config.toml
qk_norm = true
seq_len = 1024
dataset = "wikipedia_en"
Each number is 500 + 50 x the weight over its row's rms, rounded and kept within 0 to 999. Layers, rows and columns count from 0. Numbers have three digits each. The size before them is the row's rms in percent of the matrix's.

# layer 10 MLP up, 256x96, rms 0.151, rows 0-255, columns 48-95
093:473538500477499446419529508462552453492447472520545603472542422439458445539535440456490452543484469499482482461421512590554461559494516590518536
091:464508452521467531554527445556557467399510431426436546519527507574535550586494500449491518489468562547547500560407462425579416486530558514531630
131:437503500498442396542507486563416608522522464442527549542499521520451451562579491492616524565451515530464477551471492508451537495454497499532582
099:373497501447530466481430471495514488522476568537489497555478475500497497473435517567563495483445530491528527424438433430489477534514412443485608
090:448622440566496545509486454429541507458479475494454494516492534495469538538366568438614541557464487435505600430540472438530462556472429558453490
100:423523565522425632483457448565490482428567486453488495369409582479442427570515423485552507495571453549445506506413504542511444491486538568589415
093:491460545619523587478515439460531535521533508510548615511499508472637557448452472468504550429445417525509478462541500567524557550514521428443571
105:508516473591526496437545473556412463573491529512469552438481460512485546425570591446449525512520466527530539531540529493524503531615508487512485
098:630524513498576435521453415549476576541553517503553522523491555421477434495472481524512398454551515644573511489534519524517452493507473385510463
097:514538516606566534469451582503489479491543429527535526539475442490477490500524590454455525431462505565503549492429496511439476527460479596472560
101:554459444561406493555451454521467520521429497492423527499562482471488482526518520555500425589452469533402485420442437491520460528461504457502553
100:526478428431522471483502533494600489479488503464507570516455499502460613497590552473508620474498470540497522580405516578427410543513500544447452
094:490497497535511448443481454412471472529414486584527482558502518529519476473515528478560472584434456475583545464509337430539462541491511534460566
084:446476461521438491358464497493617476494414480484551427577551411469505488530491533505470509469506594421530497498464590419387431562538521519489509
093:517534456546502541542406480563544390490596607449474480457534509550476473524648562555556532499508522511473504464465538556442430462491447396442454
097:500664472473538443516541504537495529494502480449502485513516502455518544600547459443574516508628487563509434420434500521518610510503507488509498
096:553471544415484457414522490487491464440542580459416515558506442496540475448505544542427585443530444567445525503524497452454427551467584508520475
090:452468482567475556431517521440566503516492515564591528533501547446513479474493496583533485562502537536429462601536513541638518462487488518534436
127:497459456524496437587482493554445447452493496534515560439548419472593644457463525544488473494553489563521459487555612538422450452501501423480408
094:408470432528508534522452485606538482481546504499527486538547448455459485555449527489460453467522437545480479472420570568495518555542490442382559
096:399451444539543392486502451593494465550451489493470413462537379518419476445552522565466394463499554508541494499547544532501421464530377541470540
090:463489414436573568532504516490521480517588433516464558472487593534541515513523421533462479522496482586499459477475476547577489463607488571497510
097:547517514577444462515462548432384485411469487431634375509487456461482471516507417465479518493501487477497517421529505468456463523441546529512585
093:479552393412460547379459469562533511475568461452473473566475487464435497530566528499478474516525512456591455351554417492552462527517484576530488
098:434458562552520436528506495584489491468557513491550493545554510542458478399485546528560590525470495404529508473481505590493587512524475547434538
092:489416428528506571499449506518477443373562404438522621525469492412561528439457424458436500462465478487581467515485547608537482507475522551452508
097:380469525523494496624510568530403503521550531488514495407492527460437602462537488508520582476437478490509467530416526545420491535505432386530549
091:471481468496465469438474439497484485499499410464553547458512350493532519486486500507498489509466571403514460461469456522554464497567535485453418
091:377485416471551526527497426561465587540580502451436548498458403541566527456516593452429462491521514515543530512454519447420566423494448514550495
114:569549520445469490556489503553599548457505427508525499486390529499475462565479476527506460599529519584541573487474526486467496479434475517516482
097:521513547417485587553516438519497548435436414495430546520410532532513576531567463535612513445469511392477554480527464465425474600422567588481466
086:435524516470529511373546499565441485469521548548540423449539465470487548449509519562476459534506461483605491435484512457584573483499564467487401
104:447433538468464563473472457523426470518530461613519489499537375573550474480520496529586481497537369415524451543483548529568499387491387443494479
079:519503520482476589571508499561482555534510500527534539563538419505394546537614488468504497555475549536508417509599476507521527493522445561533462
090:460594434517459511454460476505481486564521554474550527358519454418480451588628536523564451434528446489474453461439453476555438456588516518482460
108:521504544542572503450597454497518446435477482458498515510462462459485558502561524572560420519534401437513399599467559469511495490517470477569568
094:489419576601447529521506525502622471518495556488492502567419500439542453497443425452411540510513457502515528511526513478557549535393519544488547
101:506491522436611448577522524521469470497462455527454463551449423556577513580428486521554466375488433508522505542374491447442460567507533581463523
088:467532533573548443471496545423494471445467428500479549450467488452595482422562572594501427457455456487501469429586580491513487504407588431426478
088:512515546489510504499559515459518497431482491575612492436451509466576539509588477452537489473576551485506523473443443496530525586492517465519425
099:578470436374527489502470460451542518503565510489420591523512459481515548464564527490471395453516503606529490605480541551541516473493475495519428
114:410481629525407429461486437539542508472465566513406528524471491536587500425537467458409508452568523519530502567567492465486438508550462498519531
130:555460453511424481568484592421532477480545488507408477446572452547521501429562451456434386428493514453516518609535508477457474563494469448489502
099:567484408493482527441513471525583507552413540541507560528559585437458585497510465499575499500544474506569467461486513577493426417547590476609553
100:485529448492466480606488532433482525461567483558505454525551493454496461558443546483442468470408487421488448431512503471496485539494525425463472
088:442538642530558460511445491566453477506459512527460500491531537504476579580503507472518401539537581430530493473511531509549468513553412469349511
104:530492474536544496448417531483516483476549477432518492552497454470550414412593542466499598539390444618533461472485525493530508471540518527466484
094:569470493583524526503394471570508530552562473451477556517418537536549470479519465483445504552596510531526513480584500541461549349489521547440508
088:445572546581484555493494536534508522524395439613461555484584502437557514585477515533506490443420537361537504515490490492581477539457553620490532
097:590460414612517403535394481399570447517536511511492462498532524494444481433434508611486433553440546509510515427509510423509453414570495541460494
100:479475509515498574495441486451488588463516514499489606531379512475543513423534460566445485463414469510492504571565494500472578455427576474430475
098:475492527441474423573443514547551481487553411550557449449510472468439520507422458540515599594530446551580543577532515367529488482472541490521523
101:482518495491544609550461479550509447553494455537510474510501481585501496517435525621510569555492483497502588393445451449493529474517532434478485
105:482562512412620430436601510449559476405613470436469446558495445522458451549532452508458492441521592460519587478524523492531540465521450529502467
101:548459572555444521472451553485546390464497394570440567487479391497517548523474468492513474493510418489449407540432534502505470493501458583505530
101:532458475581555500493440457424455471493467492489510600551424517515513541452509481552569481506574526519424512427393458476596475492575488425429449
090:412469571478495534582530501498407448395544529467423446515496572498608571556474476484571502427542460447471536551513491534498507470467571460453562
097:470482488459573475439549559542507533462439610606630463579552511470546536517479518543501539475508486517520505506450372468470491611491545499434531
083:465546483538519454486560593542521442540470511541471408442457463519497381483548531497441558544543456537491532496545545468468477442579513503436439
123:493596495496477517514537511450439504555493454390499553445466584532493438500448572456436463437582397521559463482494406433543412488459468469508548
099:520546542441401454530495499497509512505512484541485413402436511562531607447457476561422569448518508530551397506427499438448546526436505500474568
097:546510532482543498501475466537428493486506502567460468521434593568559587472429498432487437456485410467636610554529538473465461496451504502465428
093:436508501547539479460583519445546493523495477561505559470462455454487451422452494519538505498500514504560488536393559532525535490419449622503495
097:416402583576433472479575496493458494546476497560497501539538515567504449498575424567540557561485571512500485490444430453545492549497548521493442
099:537460494466506563534519614578517440517596457489480504471432538502549454498528478493500435477419462554503357483426584512530442477475460484480643
107:559545451537555452491448492436422535518444509514459421487440460439476457468544587511502533533516466479529471497556441458477395458452508467454477
127:505557412434458415574520427578474550446428439608458564500486471516503479558458529451493458499662479520524548546429499483514472612452501483582404
115:555515505465513493528477535437480482498478383576522554474513550500510480487548571499554567541494485626419506504451501509532493433474488459530596
107:493500476510542472459495526515482505529513504515594543474535511472488479483486491502499412519457541509525518449451439496625405556553508571452511
111:478598503552517514534495462573500550490551510422489519401481596528399489560607482537481554429526484462551613564480428583460528478452564442541478
096:518530419517483475572501459554532486563375520585577561506474507517508443506501637583401486522520534470434485495448492463543569372535479404548480
111:536455465515485428417448487476449489607542498526483529481503516474603566551566409416462509541507534463588483525393449516520541432596512400427517
103:486497474388471430580587451525528522388528445537450539529472555468488495521547476488536525509461482507454478596467555465540391543516481520585456
095:459527541444548480461436515473448559580498558593457507499560486448414602573475506484611509515532460446491565455506562513490540498548558478405549
092:481459545469603520510553492452463564459492508476479586504417467435510557488528514497429507499498468534478571527540433526494505582561513554470525
094:561455459489456485485474468464472472513473535572491471461498501510515564493402554551465426466530473410520534385444453531445592456523549497516449
090:527453553575560462583494410439503552506548472502519444498513457523539521510425462512451512546503479501459475494473516375449623477539507458388505
117:493428500609542501355504478495495448524493469509502571459508489438496466483502597568585497557494496512478545469452427510491580504459509434536627
091:512474484535460542516494593524421450597483448509476536455505437488498487520504526446521423473494475458544496356475472543485560391512505490497555
090:414533394567515548445489462481515459569518456502560499413556521472401544525544527505502514550448511492540444501504424547594589483506454479443454
088:601536508513550530463598539474588475616466453462518404513556577414508455497541486513459488522434494475428450496585459560508498538511416548490579
091:503521445553458395533552544460438491462556455540481553495512400534504543517448517492489462543502510548439478343601535530494430490534483504485494
107:489586536527530514550460541612551508575510482480577456487542497523471516538429498480505461480515521414503501453406485387464467568476469443598456
111:558490478521527451600579500500595524465542470516532500512536520409476451520578463452465534436569537637585551533582461540573417471492517448535529
083:481518395490472539378516424506489481521524569568546531539558481492591382501459542490510488608430448520421505593450542535489461481481564451517478
089:473540555550488414507527471471576490500461531469523474480444513529445517535397453542553565494526435391546617444440417508576480426457478529418521
110:501463529471514416460537484490456587413397401426582528496559417502423449514536440571510550445551548538507473469512396497443577465523528430523482
091:512553500486508525471500520488530503485508480450548498406549465548517591421541538559463483541487455476611492332521445435511508491488550521417438
105:438458534544540553498521512452535466527525504498547494436509514531485425521469493509610422517573472472571435380479438486494425522582522508476515
089:529575556423519504491532425454604410441485518504476543373468472468487495572491539583565513493492498463423504582281531496517503557495493523421498
093:414485513521493576440443548456488556567504451488457591484514468529411558424508600538449485513512554606458489509572571461592505590453532455482512
083:557509474511495443560447440504551447425542474472389447458522616450460559596412463557492498542552529556480558483549499422487563510617510467501519
130:551438505464478405596524509494570476490524486520493463482504483498523578433589574514505515534441571551425473564506634442487416490513589439490461
093:406519542577483447605496464389543446494531596530538433422496480472527517463494523527524440525594531538490507501409497489444526480485508432482533
087:536424479504458421481507475530543451523535472535520501523527593471550416508484435445510578631473538520589431467607517486483533399495503476466480
107:483505471495515526549556520434546525514532420536570498428528528499492515543606428478587586531558411459512503521510466498503442532525473469591488
095:507503512545515547522518515524485496503473447520511524520516538472515566456422565543492502442470581519428513498468549517444545523495418467560530
086:490455450441520412451514538673457521532419448460519455543515451452496472547468416506497557566456511592460491478542466533508532459501620514518514
121:585484539495488530510469499554559461575492504528473484530453441454484548377567456396478526544460586555419557504582459460442427473516477472564519
100:447485485569500561508479447455544474509555518454570599527507438442534547489500521430555436489482548515528506434456471440445537481407490497496473
085:488514488480609428455508491426550587484497360549501515525511443512501479493526505434486506506525529458488451416477418580428484491496528575448429
094:471480459594495525584478444506505520439503450450543453387484425463460480571454536504471464486536506428461569486532579536506483388422438528552546
093:488505470510566505419510617477510535444452523484517474396463599465520499429427520517557505449540522407449448514503491440441525479514534521448554
094:592517476443612493533436457500504511443524434507558520544438446431490463533445433482479547557558565576469537506402494538532468472531487523482553
104:433557482535371489562453465579480568542475534454504518476532456555476539464444486555545475537450447521459488502576433579472502543541428515441541
099:450436504508530487489489578507486450427575490468406540487505552500540630522454493458585395423480473524520444491417588401549500543486409464432420
103:487433401522473578555444519488491442453508438538487530497531517498546495526555486453526463451503503469413588559410579521495469455525474488442537
090:623496620477479496521491550537453410451524500526567554428551508480520467488486433523597479542457565523479494561503665577468510531465536480523485
098:495446502511497464577505450495513541501564458552352447510438474477547401465566556525542426464430475577550486667530486546520487447391451490520447
112:594529441498463537452458493504469488545552523432500487446483464454497495493473543525461529575624468481512494642526524504565481504443567467627448
100:527607463466532625505544538528483457573515507524525543412501491495522520562421373510510459540567485547505598522559485567541468544520416477495517
100:440517432551535501527569506488507532452549477564557499459527464406641527493522581427463481501521490612589565519493572495451474350543470391424464
102:512594510567549496406487442517491432472496490511498498530502473422563519530594454496584530571463524488497491352505520487526503489589461555470533
106:497515438518484534513500514527481409428485432533531514451497506575505500522592448477518644561465462475454502538414577521542446540483507381435498
090:446461553563517504510555548491445501591396539568485511522516472431482556483438486500541573522467510364607555593538495468473506493511411403594470
098:531615516514557479437514454459476493526511525450501456522500542535502426488581583458524467452500510538462465561519592439502497527531564515559436
092:419530523471501432406480485457478511485524570451504460452403534458496507526478431481536486488535476435568444482475466507539470328491483525561500
094:526517531519506627545463468529473481549552519483455471538412493463572498523368585565602509482532472456568540528588487480445551551499482468463493
086:521491527481530428524490524530375607466412386481576462549435472466525468447509459490454490504425516580481387442448598570509526427464454508543493
134:420426531602492454539522499546475589486546471506447519508527471472511416491433514505399516413516479516432503497540469459525488508457499507485509
098:459486545465563470545503393450555473444461495404477490443519556536539425460505525520558518531467539467417538519473612509532552459543465383555354
104:484579467521479563522494427556526530348555514420508491479435490480534461549473441474460527438516598461513446528507556399530455467524544403555487
088:402580453513503501571532473479430560486500495492549520423369498470498534542418469459509510419511461460472455482433447465386396510514535475526524
089:477532545502447525534448490534511496541518515530466420510538597471462533524556506593363564484484485497559533544515389456552526527473481433511441
113:468487542492524437475557462498544564488451524563472489473470469427451380476605557607564518508444526521433596520498466525504543430502519470625495
092:513529561584468562448517447458434420581462538562498515518505389571574517490490518494584492604491528497577533440542489490558605475413577534566496
096:407476569572496497511528472492534453480455368455499445548535479511473568481469527521492465485495545435504572411531439536462460554539459501452420
092:570542499541537487550507502496502523487462471474546492485400579538595435436553433446473370486481537581588481502486489519593467489506516536462461
107:528551506522535561519396434469489551459557486520487485533538504506468479452497501515518440499524572535504520410566601520511525520540587460451542
096:593551533434533536590475490518556570474451438526555584670579528550520466495578490524523500439480472517529498505505489581519448528480515366526510
085:457490465447446555488507564445455512538435505473442449504438569458513418524505521532474512551468367569536506520469483530520471471552583530438539
119:532440483441476528552569554480458489478448514420500517501496553465490523521461495506481471422526528467441528493433449422533510506513488542501526
088:512518457490474551478584470514485522551611511542510447467480578447510494483538527485445384421512487497538483565519527486555550491390462509459433
090:431522473466447473498520533425514449524390457482489518498542460510520465519475510578499498593561512531504505435476462474545498564569451476566485
103:427537469526547503529540568505525551569549449573495434463533483424446576451467461484430531463489554426516533454483465460407489583550424566504603
093:505539534515434540484500507567524474537562422541545518480516539493514532461479508539494500544547444483527510416472521542538614541519450477465480
098:471525540537512445419486543440498512413521413427525535475474421505512533635388514637565592561493483528537463474521472398486451530531593553469454
090:537422526491468492500479524437571494447453515551505521536486525489511466514509491563553409526538475546372415510539432550455558465558505461521475
118:488501454559531494545560453532497523504499494492453504571456525470485535567487457437558422550409558543479545539549525430510461501451527529554451
095:461554488483465545558580482474455546410463448481611464521476526464476479518437473437527576616464430520530496395523464528544535486524496475466545
123:563455570498480536502512464468462553494565494465542498480474481512519490467476509538548536531528445474516512453609531475558582518518513515521406
086:433422492573516492574570402507496525562503521470508600579553498506503509515583509446355444552521503491432464548515457556450599486470531474595523
101:425458547532483465529519513453469530459519457503523487462507511510475556493498526513478480461592471495514524477350435429497454498532509449489524
102:466578466460519472532586469477513491434519381483468543489512430483464510534484474568563505490474481380528477509535410574434467490461523456539577
093:427518492528471458525531503536495559537530441567559396508537425523484479524470562513612523514471498356538499540532568430509573493441539544533589
092:546519524535588516476466508536429513410456507534447539509503435398468532416496462480574512432424577519638572452509471445493461512552553550451600
104:456506551563561503502496505505449497430494497387512587532483494434472518463542511402469515470469421489386467603534542488464514512448548409476382
102:526508527473539565521542527464519545549506451568555464549547546465526595457462428463484442544495459494427462344530505516556496477557557480434494
091:414540509518538448444438462502507456601425523445531486484464490510416541516538531508506552529471529488594521363521463485502609523547503491525557
084:580487530494508472456543455499553532505387530543483480589463451434397461598599519446542509497509430510457522519528508448520519522546479489493541
095:532507422498553535511433606502550474571437634473435583485447534480504513544432450525516508560463542536514470505472526474574518513546507506516505
089:556479534476540538513561631475499479444501527492472513463396541520531456465518512545509512467465517532515486504461460505428414523503647532504552
110:469450445358443559566507450470515471471410513534527490538505544609460483469608486439510527486442519544521525501547480508586369497552506485511508
098:484635594511513556501483518484527510520502460450504461449459435448646503498608463542459531478498507604542486558382575498532557550486591532439496
100:457621524443586586444489512441454549555531408594591523470501561481567531445557511477460497470538427467558614490505477535473551541526512477511397
100:511606532513473516550530475436531522545433435410542478488426441434511503457491515519556544489492504498579544435451501441471395544480497564443383
088:452524459525499485556444508543493467504417507496427556445518511471442515477477482543552451498567528486535413451585361585540443408618459525462462
099:471489421522449507437522506567518417455580589511527441455488532437554536450527504475468503528556511388578547447520551486460455440498505548445451
094:495495606467535527475581429494470456617513427566510552489446543485486453446541521595485525483457598390479539504425557472411526451529586507458490
099:432557434560505399524586465455427503393535540417508543421479461526494510532544508462566510372401509454496514401518439518509587479577469477468494
095:503433554468463453432551472496483450556498531403494528492509505483420584478424512587468429497441446476533477452542485534442477594467485529433555
142:486463455504453570716507534462514526479478438649502511507507527491559459485504502456383522423491516504497545513582419478490492483488462540534442
097:458567538512449611531492506491508550455472546437569559546465499469493443399554429529550503494519476562507463516528564473480464459423549427515494
095:536436529489455479473480527528572526465556512446560495519519522459425481470502507473526450502472461456504515455422505412446541570526600548435428
103:584548413476483520520448463535500546511526518469491526483499623523515561499476443565438424499466589439439533457476450400454430489515541495513462
095:445476451475511409468583453390445502438525490487501513486597460456439671509528502576609482494447498492468450529440586473527463549564572453519510
099:505466573509549468509552490483502503529495560591565603532550555599516545548565583564492516464522463481471488540461368509504533535505407398539474
103:478532470451485561554454506428487572457494565486497415530444512521460576484425456457529629498433578452443576512526524501522485591517497442500582
098:395482501451524489556527474503411495522476516525512581538411433534472573544482444563543505564472426438565550587579509469470429529531577478460463
116:506524489503513551530437445600528590500396550419457479440446452592503404391456461363463471484484470475450534582510430514544514488464568484531579
083:502517501497519571511580502465508520532572574525425433486501532539531468513482624386527522553456481459485427521517576537512498479565533572530460
106:548484569385501432550481487524549460483588486561581535501460451483564564536407473506536463430559463532562472393586489501448441505504555524390613
089:440445521552410521513518599504418530526496472484459450504466579489455521466535504428501490416565543499519429425545450499508449451516586551478539
098:538468589533491520530587502485528450518535563414442501536501516552455510477557501528534541476455532528435571591551505445481386511533564501437614
097:454503531521478443487542497522530513515529506541409501416518484405510473458410523477538436500458543490564420492518490437446476585409471555430454
122:449547465535443541576510580537487549425567541408499530491535466458561371501489498444503426487513449494453496477465453426462593523536549448573510
120:547470441621491606515440407528465503518420530463441471477482439544541384481573564559553515551570524531480462538580450481511489553524500485656518
098:511442525425503504564479549512461496426475475484586483499471545477497559577401446447502425437522530532569499450356443495514548540497613541475572
100:506526585509503516513601477548474456523561525441444519445496539461557550514516490469449559526517478482545508565435566521573558494477490516472504
095:430532559549458446475466467612400552426541534517513532519485418492558563601515475521548470536479508560574459428523439502514399467425549590545503
099:544594569491476497474545541526499481536490594550535509627434419479506549460525454495503471543463508452469479647537568547526567538504543522585504
126:552323371503540513538513555465510463433550548547486553421499443460558418443548495483494546481502566534530491617456490450502590493525489487542500
137:501382478551539464482513532548449459375402488545559428553435493481522446443493505493561554501427495455487496497535589512464548485444457486528460
094:425604455444541519434462480504485572665555521445553500464488520511559523567473503489583481600467519450468483438502485540474524506501428499486497
093:471546551530528448485490474518405496500452440513558492395462500437527531446538448469501502474574521489555379509452471558518581429412493538540490
101:507510498525670453516466530598533489491500422494523546495522421489513570393512487474477577610458528525451533557538574455450435469536459536510500
142:407504519520477425526544461545479416371498510410468451506475455494472536461515496369473427351464486469485488599502573519555444518492523561506506
106:517507514516517535454503577466477324450565437570524487452474442515457564513478419576461557541545555514564562455470573541492467506543519503531384
096:436541498501369509423511478470542494600437452426533361454443519463528461428459466506456554505510518471571441478487562390500534480524460428462477
130:530459540474457536434463544657531371490465443479532517471499531453527460484553432435529549523495432495524520417567573508459557507550521505483539
108:463517497478438455510443459561483430498543434568573592499540457485512422485533510409473494530478491525454527479488598535528500512515477611576531
107:473512486584451479512475546560460402560448504532482466500488465553533553451463482476578522551424493526494538500556551472456465557464483519327605
086:528479476423463546413529399549589547469471505523535371523538547521425567478506515493555537454431547472527495532582495457472560522537609493539467
087:446587417549456440437592437476481439482547517535515527439544562512509514570458527633494433571571433492515483393487552460467597501504474498422553
096:434461479545466455443488533497485438495531500467478468476505429545552527491524432553625388609454450462518539455457492532486524549541509554549424
133:643542471492501502612397541531499446471561496435527537507459514570438467455453521429536562470545459508523466495534445500439426481486463601509562
103:553591406530525481498544451506487468519334432521504623391467434492512521451478548557516492438532509540581536513442472465585536520534505478515525
099:431482542460532591516498493501467503552489458471608453558457527506483474495500495497611564510551495436565574438482531545576512651450490479444493
098:502478522396511494472494583495487567538445587485483548487538511584501515543417485513589473515456463426436499467535439493566646558539512473463444
106:493477565458453456536507487574538542416489410468594494454530491550610533507595498488507540597489548517438503491514538565492492603470473532506544
095:476535480544570444468539390491421472491451416450489572417442435388565589567445539594449498415426587476529522428481489485481529553567482456437467
077:515551496527501393571467469580512518452442496596562455525548608560536584455544520579470496499503519490548443555488531552626576511381521399554492
094:410553507578464501499455488506530503542506495398437479469437476495497461516539520460476562504489597546475414462522426487552549464459519500524508
096:521452583513590481430514462511483560496491485486523424489517484507348552469456574491447498401452436515521582389534505577486547493554440437514565
101:428632514514576429421569583461448493447366497528468505516483507422510513497490523465481513379510432529480482440481487500557467517644508419545438
122:495452493486486543572554491463510414508539469510523513500458445606449521463477478512496504466415562510498464519562476507553560432469511511468417
113:458629486406503530567398553539492489504496400507598411480477525543479489555531472466449517531503490525455457398609539502486480514533513445530604
087:469522530472487498545538521469444485482509466407625446572486509504435464498457563465528551552573529432613566519508546531560528621475444491569470
098:506425532429450512546555541402506511561531525532445535494397429604549478507481501510566560536579553529410491549517481484507504469481590445503467
092:508497443503581431441495597521553520492465575412502519535433528559485519572402485506535497484414557512468602527591554525459383563483491507511474
123:517514457511474484574493496475511464529474522507502487505528531591472543576503512379536499500516484572548480623531524460429526524482620431531500
114:479387534460527543529549473452515487538433464544433548506414526473546449478562453499503538574523507515480431528531452529541535551512429517632491
118:539464530421490498502536553474483519513452543571401498467513491509463480496549476453351494464623491543518588596417437455558444432522488498539522
104:533491563498548567492487459491526569425435462525619551508443499455495494536461497521548523434478515494370526568481557550487568495473465465529484
101:469494514514421535596438596499495564574470440515576527418341522469458515467576464526455453530478532431433421486595411504510470503508546517493428
101:510477438467435453448512479548490665502470486469497494511451491554453510531521416468433494431437529539506490556446507436595447500525451441469415
119:540530476541466497553520395554471459571447471580445504518436449409605526513438537479494546400498529554551454508495428480424420520579472464608434
091:429465500484530472533388501419478451460455501476389471402442526489475443414438455510526505550503521486479480577501513467463488515542390379536485
094:424527574477467614497554466454554513538490520535638463520515481455500417494539479494458475502480445522559537438420435521522508499517506463433450
088:528525510523469391505487512478421456438519470598570456465472499471495493534461485517501586438497502518566446465413530543595467556539404507422508
089:459429513552481549533482514492655455470536497429536475434401551530544485477526533512529574477598558569403538556585461516477391540595520412529481
082:455510535561514579591555509486500524515472510492497523475477567555515560549475524490561536579519456507509498270498542556449554507502562527458518
103:482462451476554440442492510547543592478427533534453540511455429519532616527451477440477511492408544521502460528492515478551470559580449538468529
116:568416517439474531567552498516507504421590510454463558519492456389556455507525546455513478586534532383471478553405438438505505611526524523520534
087:487497589473568530521499498572485548519540484477548557529441431548530516438511508476507522477504411520459511544536394559456572456462544466483440
092:544538441518440505494472533431561449452605425438550492560499474559507519498403507506552441529492570510495610464531448602524493509492481470601463
093:441473506493501523388481501482565481569501521418505531442479559486441552424511521553574495479481485471487479427520442526466447439512561432536443
102:550428504486479469463445530473539501386429455438523474439435520536489458551491508496428574468572531559473537551530417516439438513511513474546420
093:481526492522482410532542453612485542546471503617488536457566508534530532522517472563549516442507499499490574514440489483475514595479509386487534
117:552513436457498492482424501542436455419543530451535495451463491483446482437528497518496483511490462501460474544443603407376559599423544517412470
098:549522482448450554435448380511464547538488463504580530529477538453590507531466417407597406544489508481520437431544548486617530418528420445513460
113:464509519510524541505479447504427423497571546544505601473488495455428553405490495499565448572455530477548526581490507478442518547484541518475514
099:430530479447489434442488544446451490465489519396561542614503432513527563508498478526567429520499547538403464390444403453521593496477474472491417
102:496446578508528640505420564441475500506440500526521523457504586469432519462479506561404503448577464481548443473514558509517618488529546471570509
100:468490513543420457556506480529512404380516433524484478502411404585571531471510493537409605525521491481437435459528512518422371543505517465516568
092:382507425508466470483546341535521508489443407487524509470520513432504447533459462471428503507528546486526561447524384583441523484486546448491523
109:518524515425501460490607523512537527467454494494543529542444587454560422481477498551515468557593496555493535482511426461449522404519489544505526
089:474534488430522606494570512442553449458517549535534506425512528478454460429488531537551595469467499560493536506560566483393528468568562539519496
101:502520552425450461496513536569525516451514465531512470538532574566573582572502510513460486475555484419521458554430514470535429502477632433521492
095:495484548630534464489517559499365620475449465508534508509512566427593521524477451550582531551526444461488486450564477560462478493414535472477570
100:564525488498532390560496540519490524475463497479491602424553557517514523519514391499432519446495408556549494588528493515551548459494590483527571
103:549565485562525506549473473515539526496457525478437572485463459385477599521429462543598488463421533449526547567491499469531469456466587423466531
096:496433594453467525527505460577510540385510404423585405535481552530480541504542504547583512516553540416505479430539481524527499536549527507505480
086:561522524463465452422527521456491513508530515525525463499529487403428434527457522436469461391496520451544546515521436534444507631519527536492546
091:500446480539471402435569405445433613598488548487449502451542478486445553546408499512558495593490501593460429494524460488464541469480444516477466
081:496483502525517528499531425546492509506486464507577487534480470600542568501523522540517487503427509506504464483475462572473478471523456411500472
089:480509542507469546452537561405455626552505503544510520565446519528459541489492486603538558520539437441619553500395430484565626545523489491472479
098:496522501547555502469463389461527455500474517469488524516500503509500412454612451460432475495464534564529549512509554397567453503383570583509459
096:507448570518511424544536490485599498519448553522431437543520530543568481446356530511514461440501525587482462525498540463578489440513435517589546
096:495520518550502547418552492539419604494467542520447547520509467446523529509606580504510462464467590528520435499465542455509457513486442478569476
089:591474431509504447472552572520434470502519520489475559462551474564538587501396513611473528412533457527523459391456492584539548495527539516410542
090:514575605575586457464512531402496439560453439501484468515507562598433573470450520470530485543450459519493511413565509446558564526551479463479526
097:504570438459483529453505492467526477492483490389476507513442543492465486438503431487497424467481440472575599477508594555532470451591479472497517
083:437569471449484528536551375514507536491573518509473507491517470531511539539498487520551518600529573510512474454423511582466562471464528464412456
084:473520555467523469399467513459443440500510478421437504441469547506539476434461515460458458454506523434507546471512382563507584486485595554619483
107:465602465530501394537445474542482564434479510619564519510578466517495424483454478526581437484544539532535516398535553511541520589528491404509546